Weights of a small GPT-style language model, trained from scratch on English Wikipedia.
Size: 24 layers, 4 heads of 32, vocabulary 2048.
Architecture: LayerNorm before each block, no position embeddings, biases, tied embeddings, ALiBi.
Each number is 128 + 24 x the weight over the matrix's rms, rounded and kept within 0 to 255. Layers, rows and columns count from 0.

# layer 13 MLP down (transposed), 640x160, rms 0.0423, rows 424-443, columns 0-79
[[ 69 106 131 141 170 131 112  38  98 120 109 122 141 129 105 122 145 148 149 136 142 143 124 148 107 147 136 119 146  65 136 108  93 130 145 110 143 158 128 105 125 137 140 178 116 153 136  94 154  97 150 146 130 149 127 125 105 136 126 133 124 116 137 102 162 140 186 143 140 183  87 106 159 106 147 146 154 108 142 147]
 [134 125 104 150 136 122 108 170 105 152 121 137 124 132 115 118 134 131 130 161 160 122 104 136 135 136 141 163 107 131 126  85 122 135  88 162 154 112 138 126  95 104  91  99  96 114 166 176  86 126 126 131 139  98 144 121 124 150 146 120  91 126 149  88 121 104 114 104 121 133 156 159 173  88 130 119 128 132 129 205]
 [ 80 108 158 114 160 167 128 120 164  84 188 113 169 145 107  86 135 125  96 150 126 111 130 143 136 130 110 161 129 117 116  94  95 175 124 145 103 131 133 135 103 108 142 102 160 138 104 106  99  80  99 100 104 120 160 155 142  78 141 105 141 125 148 154  45 115 125 141 149 109 167 125 120  89 147 143 107  86 102 124]
 [118 109 143 137 131 126 106 123 118 118 113  99 111 142 145 138 125 115 127 117 131 136 127 105 105 109 150 169 127  90 163  97  95 116 147 179 129 126 159 155 114 120 168 125 143 130 104 156 177 108 104 159  94  80 122 176 146 133 154 125 121 140 126 132 153 122 162  98 128 121 169 140 151 135 130  82 106 101 118 115]
 [115 171 105 116 161  89 144 167 151 134 145 177 146 116 142 161 113 123 139 142 117 135 113 130 157 110 114 116 134 144 115 143 130 127  92 133 123 123 135 136 137 122 127 123 114  81  77 121 157 115 143 164  66 134  97 163 154 121 109  94 153 135 116 125 112 132 154 127 131 145 140 135 133 137 135  97 114 141  95 157]
 [147 134 116 135 116 168  94 146 120 108 171 129 152 119 135 150 109 120 132 128 127 154 112 131 135 130 140 138 133 139 150 130 148 136 139 127 122 123 127 107 128 146 119 130  78 116 122 136 130 109 122 115 139  79 133 130 114 135 140 134 141  98 125 105 117 122 135 137 146 111 141  86 175 188 137 135 111 118 133 127]
 [104 149 101 130 116 140 138 105 141 161 139 135 118 100  89 133 130 172 125  82 121 126 154 125 153 109 165 167  92 150 127 126 112 132 108 138 130 131 147 134 115 114 116 159 133 149 142 133  90 103 160  74 126 131 103  81 141 106 136 127 188 153 121 153 102 159 128 123  93 168 102 138 105 132 107 132 113 142 107 151]
 [114 104 144 132 141 128 136 116 147 159  59 108  98 109 115 117 119 122 125 135 166 151  98 131 153 166 113  64  98 105 118  90 162 109 134 164 139 164 170 152 125  92 169  91 137 124 149 110 103 117 128 143 122 118  91 136 133 129 127  73 152 147 148 100 128 112 124 128 131 119 153 132 120 126 113 182 161 116  95 140]
 [133 127 154 115 142 134  94  85 149 151 150 137 189 102  82 122 104  96  82 149 142 132 109 175 124 117 146 152 133  91 135 111 117 165 154 133 110  90 109 145 151 135  87 155 157 103 113 134 101  95  97 127 123 146 143 150 108 174 129 157 132 147 105 150 119 168 112 147 157  87 112 130  93 135 148 116 100 155 115 126]
 [126  87 118 100 119 183 134 135 141 126 128 155  98 168 108 129 126 102  93 110 164 126 110 152 136 156 118 129 153 130 121 115 131 103 138 126 110 151 124 106 141 175 109 177 160  80 146 133 147 170 129 176 107 173 138 168 116 140 110 142 150 107 105 108 155  77 113 156 139 113 124 117 145 125  95 154 126 151 116 138]
 [108 142 129 144 125 113 162 155 138 106 135 106 134 131 140 106 144 168 157 170 109 131 113 108 128 109 124 148 124 137  89 100 127 114 142 103 140 130 105 122 108  82  96 142 133 133 158 121  87 118 151  94 138 111 136 121  71 141 111 125 143 131 118 145 121 165 145 114 114 181  96 126 140 150 136 128 108  97 122 102]
 [115 103  96 135  95 136 120 127 123 113 140 112 154 150 122 113 158 155 156 160 125 139  96  80 151 135 116 133 151 149 185 116 119 158  95 203 147 126 126 124 134 176 140 108 150 133  93 119 129 121 110 122 109 123 118 138 104 111 102 109  69 180 114 116 126  71 135 159 116 152 151 118 100 137 158 118 142 154  70 118]
 [127 115 103 142 190 108 139 180 114 169 104 127 150  78 125 130 117 187 112 133 120 109 124  96 118 114 115  77 104  97 159 182 128 164 127  88 113 169 151 126 139 189 127 135 128 147 103 145  69  79 160 143 136 122 159 131 140 139 121 118 115 160 112 136 132 172 121 169 133 106 171  98 171  87 139 105 103 144 129 134]
 [152 146 143  98 120 125 123 141 129 117 105 146 154  98 181 121 112 119 141  88 134 106 150 136 171 110 129 132 145 123 102 130 106 138 158 144 134 110 132 127 152 141 146 106 132 140 121 176 128 148 140 135 129 152  85  76  63 130 149 129 144 164 115 111  96  95 148 120 140 134 135 144 126 118  81  66 139 119 122 138]
 [120 157  87 136 134 145 126 142 158 134 126 132 129 168 108 123 130 122 169  72  99 139 149 104 125 152 105 141 153 102 167 138 134 104 142 141 108 156 126 102 135 100  85 124  81 125 157 110 125 137 195 145  88 102 140 105 125 109 158 143 114  99 108 151 123 143 104  85 111 127 129 150 111 173 130 124 165 136 123 120]
 [101 117 181 110 107 148 112 150 148  90 114 147 122 153 131 155 159 165 113 134 133 138  94 119 118 142 100  93 124  94 137 128 162 157 132 124 171 115 111 138 146 161 110 136 103 112 145  97 120 151 139 126 105 156 106 139 163 136 137 136 167 155 155 157 125  93 109 124 113 126 147 124 169 129 154 120 100 185 124 103]
 [ 82 127 133 125 105 114 102 150 134  93 141 140 115 115  96 125 140  68  69 134 111 146 126 161 111 173 113 157 143 148 132 123 135 102  98 138  96 121 147 157 118 162 109 118 150  98 163 144 129 114 110 135 150 112 125  96 138 120 137  99 168 150  80 109 113 132 123 114 117 154 144 129 136 126 115 148 128 121 149 145]
 [146  87 128 127 128 144 119 133 136 111 138 184 171  92 112 141 162 117  89 109 109 175  84  97 115 165 116 127 151 159  78 103 141 127 132 118 138 106 113 108 144 114 124 164 119 148 111 135 148 139 128 141 173 103  96 122 168 126 118 195 128 130 175 121  88 111  85 158 123 102 137 144 134 124  91 175 123 161  99 172]
 [106 125 114  86 115 156 110 130 140 125 102 107 104 115 108 134 131 157 160 108 118 109 102  68 159 118  97 141 122 161  80 102 168 146 130 151 164 116 115 149 116 116 122  96 133 113 100  88  56 127 158 169 130 138 141 112  89 119 147 109  80 113 139 168 107 138 109 162 153  79 122  94 111 134 158  71 122 143 164 150]
 [141 188 135 111 117 122 110 152  79 126 155 174  96 104 164 131 140 182  91 126 129 135  99 177 170 119 139  75  84 145 113 120 132 133 178 143 127 111 176 154 141 115 111 156 123 139  66 160  97 115  91 117  91 133 169 130 118 136 140 166 129 123 130 111 176 102 121 122 126 141  43 117 137 140 122 132 125 149 163 133]]
# layer 13 MLP up, 640x160, rms 0.0926, rows 425-444, columns 0-79
[[107 160 111 126 122 145 128 125 144 121 112 137 101 109 154 154 173  82 102  96 128  95 125 128 120 130 120  81  82 171 122 173 133 130 163 157 138  78 157  96 156 161 122 139  98 120 117 101 130 131 100 117 119 162 138 153 141 127  95 133 136 102 113 134 142 123 144 133 108 131 117 138 130 119 145 184 146 144 136 122]
 [114  61 142 143 117 114 158 104 122 127 152  90 130 163 100 173 132 152 138 128  96 121 120 131 148 146 152 163 152 139 111 152  99 121 120 143 136 193  83 121 134 156 153 129 114 130 121 110 116 110  93 111 113 103 151 137 107 117 138 100  85 106 145 125 109 161 163 148 153 171 169 127 120 148 184 108 159 103 113 152]
 [107 135 104 168 103  94 140 105  96 127 144 107 106  98 137 138 136 140 139 131  93 151 150  98 115 123 122 122 152  87 147 117 150 154 177 152  96 132 122 120 153 116 124 137 194 144 103 141 117  96 168 115 116 118 100 110 114 130 117  92 119 122 115 130 151 121 126 147 106 146 174 140 178 140 144 119 130 126  68 134]
 [126 132 160 126 151 141 149 128 137 104 122  53 138 174 113 108 114 121 123 107 129 111 105  86  76 114 112 147 104 122 115 154 110 129 165 100 168 137 135 128 104 121 150 134 173 151 134 162 142  88 140 134 142 154 140 109 108 155 177  70 174 107 135 161 151 157 107 128 123 129 117  87 138 138 121 148 123 107 108 136]
 [ 91 160 107 140 149 161 166 116 126 156 118 117 115 120 112 156 152 176 138 153 162 129 130 132 141 143 124 110 111 124 122 150 152  98 149 115 134  93 143 139 115  94 123 115 114 122 122 114 128  99 152 129 115 173 177 111 150 155 104 148 120 139 142  83 150 151 129 116 160 133 119 134 107 129 100 122 174 148 148 137]
 [141 129 165 122 159 158 132 123 138 156  98 136  93  83 123 145 120 161 163 117 136 180 107 128 146 133 101  83 112 120 136 160 115 109 155 133 163 131 136 173  90  94 147 134 151  97 156  89 107 154 121 120 141 152 116 156 150  63 150 101  93 137  99  91 129 132 152 149 142 112  97 125 124  99  73 168 135 115 129 127]
 [128 158 112 145  88 102 123 162 130 154 151 115 106 170 148 105 134 120  94  85 118 117 123 162 159 137 126 113 113 125 136 140  97 116 129 154  77 107 137 130 128 147 115 150 114 137 133  97  80  87 170 126 142 112 178 113 138 114 104 148 149 122 112 156 139  93 164 142 140 136  86 113 128 129 140 145 137 162 136 152]
 [128  80 137 109 158 109 154 139  88 126 134 133 162 158 131 137 106 119 123 114 146 127 152 114 128 157 158 101 135 105 119  83 149 125  50 144 128 141 144 180 153 157 101 104 127 174 133 162 126  91 115 113 107 122 100 115 137 162 104 144 135 146 112 133 115 156 155 129 129  86 156 119 176 134 130 153 141 127 124 129]
 [137 150 111  72 122 124 163  67 159 124 138 129 143 114  93 138 123 201  99 167  87 148 126 162 115 118 106 120 133 107 150 101 105 137 158 137 140 160 172  77 100  86  97 165 111 142 139 157 157  96 148  93 192 144 142 121 149 102 111 137 136 112 125 170 105 175 108  99 140 137 129  94 137 115  81 116 134  97 117 140]
 [153 123 140 157 139 143 119 114 153 144 112 115 117  76 122  95 135 155 153 148 145 135 103 115 106 112 130 160 108  96 102 113 128 124 121 101 128 108 162 130 164 135 126 120 139 122 121 154 126 122 146 183 139 100 119 161 153 173  95 142 120  88 146 136 154 159 123 117 152 137 116 131 118 147 146 138 150 119 138 118]
 [115 151 135  95 136 118 145 162 111 113  85 126 111 129 130 146 126 136 125  83 112 172 111 136 130 128 138 175 147 152 131 127 154 148 161 117 100 112 103 117 130 143 157 138  68  96 116 117 102 107 155 119 109 152 138 129 124  93 132 158 126 121 110 137 157 142 150 170 176 131 114 105 185 146 165  92 158 113 117 145]
 [135 152 151  90  90 142 132 150 122 101  98  92 140 163 165 117 146 156 162  91 112 128 161 120 166 129  78 146 138 101 173 109 121 128 158  89 106 149  98 176 121  91 140 188 136 126 164 120 124 110 114 111 104 139 110 125 134 116 120 115 150  93 139 131  90 107 152 109 111 152 119 120 121 112 158 167 124 122 154 119]
 [137 142 172  97 120 143 128 122 122 147 114 134 123  73 128 189 122 109  99 150 143 142 151 117 116 141 160 123  92 146 131  77 115 148 130 118 104 186 160 134 133 132 117 139 155 127 118 141  92 121  81  93 163 144 134 128 117  75 101 130 103 169 133 101 126 107  85 169 105 144 153  89 132 129 125 116 150 143 189 161]
 [126  91  97  96 133 159 154  78 120 121 130 133 112 127 152 130 160 115 144 107 142 102 139 140 147 113 176 108 153 171 103 119 123 162 134 159 128 121 146 119 151 109 155 122 130 131 159 116 144 159 130  73 132 112 143 115 116 125 114 134 119 169 191 102 113 138 160 131  98 115 141 161 151 125 179 117  87  67 111 123]
 [137 140 104 162 136 120 143 151 122 133  95  93 119 126 130 160  72 116 100  99 127 102 117  93 126 139 154 164 159 151 115 120 120  94 115 125 108 134 130 153 113 142 163 117  79 145 104 153 160 137 165 114 150 146 140 109 123 141 123 137 109 125 108 140  92 147 127 143 110 140 143 110 109 154 110 163 109  87 132 123]
 [124  88  88  82 116 101 126 132 123 144 114 108  95  87 148 146 116 118 145  89 155  96 151 129 148 147 145 103 112 130 124 170 135 138 114 149 121 126 106 104 179 126 117 127 159 124 134 121 123 123 105 116 152 154 106 137 108 150 165 148 103 126 119 149 133 129 142 123 147 153 161 138 132 126 111  94 142 148 129 144]
 [163 138 130 129 155 139  93 139 128 130 135 118 173 123  99 133 140 150 135 125 122 101  92 147 156 119 169 169 130 118 100 141  92 118 152  77 131 124 148 160 122 127 126 106 157 135 141 135 147 127 167 107 151 122 118 105 101 115 159 147 168 125 102 163 102 130 127 136  81 168 130 111 140 147 132  84 169 120 137  59]
 [104 170 129 141 141 192 177 149 142 138 132 148 129 140 119 135 105 123 124 130 102  96 114  97 153 135 111 151 152 108 128 122 120  90 123  77 138 127 166 148 115 109 115 141 123 132 116 137  96 144 117 116  79 143 120 137  72 116 122 102 127 126 125 183 152 117 128 156  67 142 116 143 113 101 154 122 151 139 128 157]
 [105 120  88 144 161 136 148 128 130 156 123 117 111 125  83 118 178 120 149  93 167 100 116  87 139 199  84 129 126 154 162 136 144  98 131 159 150 163 122  77 117  83  93 160 139 135 134 149 112  95 173 160 108  98 136 118 147 103 143  83 146 152 137 137 120 158 172 185 129 136 107  88  90 108 124 155 133 186 151 131]
 [167 135 145 107 136 111 195  94 143 127 143 119  70 121 147 115 119 131 130 158 150 112 112 133 107 126 129 131  96  98 129 167 101 137  62 131 167 133 146 150  90 123 110 168 132 175 123 136 115  83 117 108 131 121 136 159 151 138  89 143 110 161  96 128  82 103 113 137 155 118 104 122 144  92 102 148 109 104 147  98]]